From a checkpoint of a small transformer trained on Wikipedia.
Size: MLP 384 squared ReLU, vocabulary 4096.
Architecture: RMSNorm before each block, rotary positions, normalized queries and keys, capped logits.
Each number is 128 + 32 x the weight over the matrix's rms, rounded and kept within 0 to 255. Layers, rows and columns count from 0. Numbers have three digits each.

# up: layer 3 MLP up, 384x96, rms 0.276, rows 247-278, columns 0-95
# down: layer 3 MLP down (transposed), 384x96, rms 0.209, rows 247-278, columns 0-95
up247:050133149108111106129114161102139165135122150123192155130129139050121103099148164119134118154123201181140161140154145138149168128129159170099129143174133089144141167089134157111167089129121127128069127131143174109123114138152099114154128142120115127102119150141065140116122096070163127105
down247:164133098139152129098101099136080107123071141100141140116107102180161175133121059132060066140137089154178108101136143140122167096115151120110150100115124185125156083096144155101125107087141088124099122153135084105135122125166153120117129132144161137144175100124155173089138112174176167149
up248:154126102200179147143161095068079102128119157142121099074104087155108098147128137110094097089152097125175150133131121086112188165155059150158125160148104098103152165105145125121108216121161156142152123124146078100143191147160178132107122034113105105130077102098116155058147130098094101139
down248:159046176112098134118119121164091123090105161173152080131160058141165108119138131143129160127121111183152140133088085149090149092134131200094147166159117086134141211150111105121098126040158156092108138071118161125110135125105129151195095108133120123182170071162148078119104155128131167165
up249:156165105145156122102204109093100145151058118098156097088131085097193112150147150098138188136065219100234192162168120084140171103119058114124121163190120116077098135147144152109152158147101133050139108155175190087144117110162060196139169143130116092116167173146096136171144083084122140111
down249:118132165044170057090159139164069038107156149101136146156149181211131105086149126179168090232123096178088138088113140113145130085138131175156157101113127095098172125087161102102157108181127147145142150095109097107127123099130122103103120103057147155063151133106113085132085153112125128061
up250:124124142092168158148073091140084134149132174153121082130106135106126145123167093059108122070099078113174077134093137120112154108087104130134146120140132110174089087161115181104120201127163110126129170149101150044159087095151124123150119089122079089143092116137145144092188116141123162101
down250:176115160135089109133136159157092070177144097163163095141107123131159109190186101160132175138159148111111096175084171175153127110119147139140137091086139145091144067191129133176124146133129094114120131152120163140049118112137090092054194105130200109182127068156085134140081126150114151125
up251:138168161095040128102153106160137176176114239138183123129141139176148124074121137084148152141141193084147152119103107196116181100146129116122169110087212121129067097120103126159127173144123122164108144178162101172113171169193118187158091180137116133142174155098147108115138132167174115171
down251:109152226131121121124161134140134180082106106118123107142124110127144141128079123076152190147101143223126126124118090085095139171080139138069146120152113053141141171111170157089171126161138151096093163101121162075133114147110072161164137132117137124173119149112126147097145161140135153118
up252:098137124151126167099095124175131175150105144081127095098166171115110094082125166188040087080094137130181165112082156103140141111134089119109144141143146159134119104089126108102119140162104157094098119094113128136087146144135168149094123081149131120121140099104141071151118141155112149129
down252:142089161140115118118130105131178163135144156103091149130055182120096120106171204166081099107119092096157094131091072108141150142141094153139125110142179114164070108125058143167102124111171149119047195168148112166140115129087090083100134157111137141182176137138122143130126141112093085149
up253:134153131120126151098084151158140142173130152108129143070141154157097107098102109165133053173166102113195122129185148196080171100148162113096057130149171111131095179097089137126092106137078140166098135114160131108190157209154125148139157138105190104129093166120127143136161161139132150144
down253:159118151099083079145172160085134068127097127054177163078122103147094115139116164120138154111115101139162113104146109149064110167139143115134162146117117076166124140088108124118115109129156099143095221128149117156133162151085123127147056162103158202096180163124154136169074109147127096131
up254:186201126108182183136131156097120128146095152122066083058091145120139093118177150097176099160126125102146150135085163162097119091144108108143116116147141124145132159133168201116123094163105126163087144121186111155182081117130119158142165088141175121133138125131128118113167117131126140081
down254:150166119109136144141129152147146103152129147167166135168082102042169125042141127108191110143092149119071115149076196078090135182113086120160101141109174141166137163126134155147158116127116092119141098161143114153136073143105150189158130177124172103105119137129169162104138121122088132155
up255:132166140111091153121110147166149164123128131124073105129130142173092125045099169070095085108118147108087159052138144135079163149099115151138050157077144168138132176080102127062116160102116081183092132153149145123057244098144157102091185130182115071119103088155078160086135163078120127145
down255:149140163146073133206115152079033068219113107152114125151062146138145134155147109164126105133102119122145161126109158117131066181137157150128098101106150123182152141126080083139129099134127118133110025110195093187164097132105131158136125106064139141104083109168125166085109123131157128158
up256:081147079095146150063192123129137104151121140154125136143086201138139159130168187107145157109148137116116162189144112019179199055123095071138092071178144060094154142087100167140149122158121123107138133075107118122118126130119167145112191133144199147139177123125048118113107150132086149177
down256:146140108179071085175085116152099057104057188087167130158094151147087135121138155169106107160137035091128160117074121143104144132128124148087138101142197148136165132161131116118154102110128102101138086095123112108042158142137150081084145136101157087120144109144113184070140187134087092094
up257:140155124139119141091138118098110132110101184150153147111143062133143103100098110119117187073150122078201155098113123183129203097181148142135168122073124143077148096202139112139176114084146149071178114132094154183173156148174112075063152134088103202149177104082112085146148115084196158174
down257:147131123136141119091121127116068179131108110117171099130064138156129114151141095169101137163148165189155164087121117097154180163147086092131039115193132133141139115136024111087118041099163171121171084136083135075147152098175127132117105171135137111064129147134115115127129125114121118161
up258:106164134132162118113186146115117156142193141145134141115097125114158139139202117070088126141069197091082145129198120088110133126168125041125140072079163114100121111100134118113121080181159067108153128121111095168107161143106118122116073107085140157127104130115100142084080137086161153142
down258:182070199156131173163088073081140091129127113153142079174155154107120088154141139081100114130153140102059169144193097080122181134135139149085134080111109070140124146145174149118111117079137129126131120139045148148155158122165191154141157068121131177160149139125143122127143127087136049128
up259:144129157104120150171144129108121164100137138132140082112151167100126145101176143133083134066099114086124131149050071105147142068106161147142081080174111116134146152134142125103144103128095160204145118167184170181151124098167115078067170144141143091134067093169115103115183138120135119118
down259:123137142135111180164107120115154144124092090121127138115102044114088097166135121148102134100123157106136154182175139079149125215207128203140093163140183125133108081184089101089125130118128161080161177079165081139097146171151143100099090138173103196140059075135154155130182126096125147147
up260:145143143110109087087156157085074146122098118099119176046111109085103142112139185101127132114067148119109166149126128151137156053112093143059176200136083160101080135159129153136180174140174196096147090048134134165092167189096154141178136145129056130130193131107116104078123185134107121145
down260:109079185120130150088141129172159108094131081132171134081131099178138115135140157102224120118102069148087086100102120058099134140142130111155133185113163113077142113110105142161130103098201131132092186159144124121133206117114128110127125167144149092099136143180090171172087067177101159121
up261:086151134124194167127177094144131120146082145129157111146110118134186135113141132118078128117144152127131190090101096151126131112137100117133110114132104131108187129070107087136128139163116139160150130151145165133125162175145132105097148159138143110126114160147080079145168116157101167093
down261:159111206090118178109173127152150130145154154160085106129078136153128185222107167150162103124100144134115110148089091139202134093118114130144141186147103099092109170127127118078145113113171110101139123099151146117127132140156132086120152096182109180134099136157169121192111142143163119167
up262:075180152153067083144102154164156169096119113118134141124136123128124114158157148144132155112063163088163179192133144176130139029194145162131153138136161091155126179150173112145154134168118193116160169120112138153132099093175142146096087074114137083138163164155092156141078154097141086115
down262:121090168099162172144175120168120082098064086211105142112141182128134144193202137132122105123089100217121163115118063174146032143117130103157100107149083119088136123140112177138111096142128093121159127177178139104075141139094090093117138126077076133138152079118119063108173121091060171122
up263:101084116147079152162127147000115088137076130166147171094156107101161054074113101111118194103102138123167162141193116171141175108109153166111143053088124159076133000166175121142185150127133167210119154059067234203109140074152139112111127116157156121189162137166116109133149109172119095132
down263:120130193179111124098154110144123115076211076155190099126185129153189090114139144070201115099088085150139103097090066127118090154135098137119151135124134041165159136105157125143137118078101074074137213106156157145155125051144086165139146188119134144101150188178130186188106108093098177126
up264:112146100131116160111108132088083115136130148160132118138162129147136168132093095104099116119125164127116171144125074159153129145116145146118071153147113085097124134125209153162089199099128154072118154118116157065164132115135125098092096129163133117107133114196105171073106108110105084140
down264:109201069113141178122064175137152130069095104137143200098136110108131206147129078077146043146085112101102065133096140131175091142173088125147154116136121154098131152127107150142085100124100138144153138142133141148155174067077132206125149146117115104122139151122160127118089089106146115123
up265:129121140092162157143132147115116090146155120136158144135151162119122160114143122115064188089099142134134145110112088148081147141128134096119134130130133142142121116135143124118121143109121134143131114131149172120116129119113174099130171111169130113091119112094128098095133130103120121096
down265:125151047143084145095120155124148059163136099085089193154127168179124111128123150116150108074107140113142147084125126112101182066153155163148164141118087141111172181128119139149085172125111148173122110174134100125083191160140108133114143145068129129168096139123131150125099182144127073107
up266:088138131072178137162163076210144145111134115103055128181139143099055091112161188157075151083149116114136178135120129173130169096150078152085147103134138103045119187183100109125103179087112111160148141138206112125114119121112114122194117115099141170182171095105171097114101076062160122060
down266:107097172160114090165147174120070164033065119142134148130114162138142147128157068124081227197181169165135168117132150105237105127116169181109106091079183136136097117114133120131103128118093164135061079144128096084141149082095145107100178119193168110102099151136142128168144192116121090143
up267:125187094100113087089106125128185104164193117146089115078111079181117102056169127141148118163106105114073137109174183143142127149085172098165109083106178101128146110137184145066216168093111164119166095089104138144131124095096152095135178144185097104083088170173162140031138131132123153170
down267:102065155125115135134192166131148068115139107114185139091099112165114081144171156068167171132152051171103139188130113164091122117129085132129096163111182117106171122167168125138131148138129121156173144151192114149097132129133131079184128100087127238155115160052093143143135108094096164124
up268:207154126113107176153121066121116139077125159129111146148085121106161096118081119080092153084118132111156152172108141192208164118115114112055211076161194160160141108169149140139157101195134174177114206085107110163103140153131113153122169168124139071126185200167058067148184174090204145130
down268:145213127149163108178118168169176092181096080116120179126161129149208129129182123125165113176133116132126172182138108176082085148124095164098092193196158199147062137149094221086132075064084098086126130176118145167012073157200116093188100168171105126148136099167117157041174142094182063165
up269:195155124084150165141113164157100117127119185133152126113150122154124070135135170088133126137147139143081163158105130154166156146146113044151160094167143143066121120151189130107113160137101122120151155178137136119116134141153121156096125098088130176112115120172111122106119121149127128136
down269:137158128143135175112144078121117178120071149095182128127132110135192117101156128145160099164109174116106161115072104077174139109109150117110143095102166157109095124174125116136132112135173122128135157112111123101127209122108070173196156056135132101100135111162091101135098101122099135129
up270:141133144059191160055075108136143120125137104155105119099116088116145163153093170125118134055158106123178150135176098110134133123064177115146191087099169169145091104141064093131122128097148159083105145061173110107130110112102117109078163124087150126119127185072135071184162132049110156112
down270:114184137111176176142188171119048111139055155058140153147132147099178139098076141102133075089108143130186081136113146154126113115112116140132142120080155107131144125136149127123121128140103114123124157020102174144144144077090179131137092128134143117149129151079146173065100136123089113103
up271:114097122062086154128081134151115124149091115136100116134199156163151141178126131169144129121131120067147112112133090088125149116053094129070132179156138156100098099063112135149168134139096116090174157090101132204125138165052149212104145136097198140129108146027107103133160170091095090161
down271:064138146136143093164167108177203080126128098106192136102086139137117203148131102099111101123117130141198145167168156074155156070094095150111079151110109088103133110193145090125105142090078173118155103164137139090125158070109112024125166159119141132139133121112135102158169141113142178142
up272:132152107102097150124095107143091139115174133107124112125167050092106082139140129108084192053163121057195123111200080120099094122174151132094059108132171155106140153143125111137146100094112167188121132136179135108123130150117105121169149125203189160090104076139139088132131094113138172128
down272:143053117133191103212126087206076123162171128131168116083151139193153095115114181148152117130184132088138090112127115156126065154181134158144115190185127144190116152142137135173143103094106110132111122174114094131169050125126174150111137161109171119105127137131111135123062057145132113204
up273:083134118097122143147130122109109108112135115157069088110127112172124149104145074107125092103146175124169042168069088094116128050088121145140172170132184111130117195115171145133196123161146144118107165090154138164086200166112128068115164095104142089167115171099061102151131127168126108135
down273:134117122121106106142092157063105121083121147124117191093122134149157110130116118069148156084122109187169168134125097125110148139107185114148119067039113091123142167126138107082060157094140113177163155132105145098110120197092094132100120170115120133127161148148139183108130111149157096187
up274:193203124129153102103116136116108156095141125158132127131118162176094163147094112118115158107155077123088144135122092114129153129082155110110082129134131108121132136130141140112095106133145141152154169145222109112097135095128111145107156149111128139139075146138131155102153127126173164111
down274:158103095139070123172098112160153156106138134153075096132169122136105081146155137147154173184090132142138120084135096149183146160135171103110131119175127155115131064143119099103135151129162042067179101130146174124122140108085147076126096052127153123170164175076135124172121089137084173116
up275:145125096159130143120094164196056224054128179141077099094148052078124122079083189156086162088102046141067141179139160175151123073119053100146108159203133081086137088111087132077125159148206065121173099120171219105119074136111134129105064150095163188180128170151121097099114135109116113145
down275:193086132052092164112094111141140117098133111161116108135104164096123223072097138092159126182163063178144181108078115069090126145097115157143175142126185111134122084111094169126127179166101086114164142129123131143150177116169127104144132192182168184126141160155105121100093120146091102068
up276:124153142100089090151092099126140139166164173114100151080087184195133125128114151131079031102117162111081172129157079159122098108058144126173080110144135123153152124056143135074066094075131092178136087149147128119087135135099098129079145095195140135146105128154111140120146133103161101153
down276:144130139137102160124123146137141073111118062109125101157160196083113134072149189123182217172091173197132059115074130152130137132095141150195190144141137097047137150132122131063107090111133104170130155094069209123126157066139114110144140067138139095129039112137143153110159122135129135104
up277:136104072094175072084173101117122101108143158169097132131122138132116098117142137123141087145163092175111146109129125073131175106155057175120062125120136135138110145079148150087117129145161147154089148132181172101094113159124109119116103124125102097130121181128123131106158082096151142048
down277:187165138135172178152151177151096159130123192119114113108104215183114171098140110097138087128132119151181112155196157146207130161120126152109121111095142110156127127160165113068093124107132124118237089110175048148136125096062159146103127136147143089102164104130152168123161117156144057172
up278:118134102134160115134050159110152166159054178121170123138147169129181083116126088160161154177123133117140161130145152095123152129092160129164062152120171168117118123166178132103081081118114156086118144147155148084116139168206067108112153117097091121115105182134107211132089112147162182068
down278:157132174147092094184177076135139123086156104094058106098143106158112151136138136132107112142166099140139100109091164129165110139188186135119155096054098139146121172102138113137156115164081049089128140129107140151217141145165111152199072096119112149116111104125175123136122093108191088115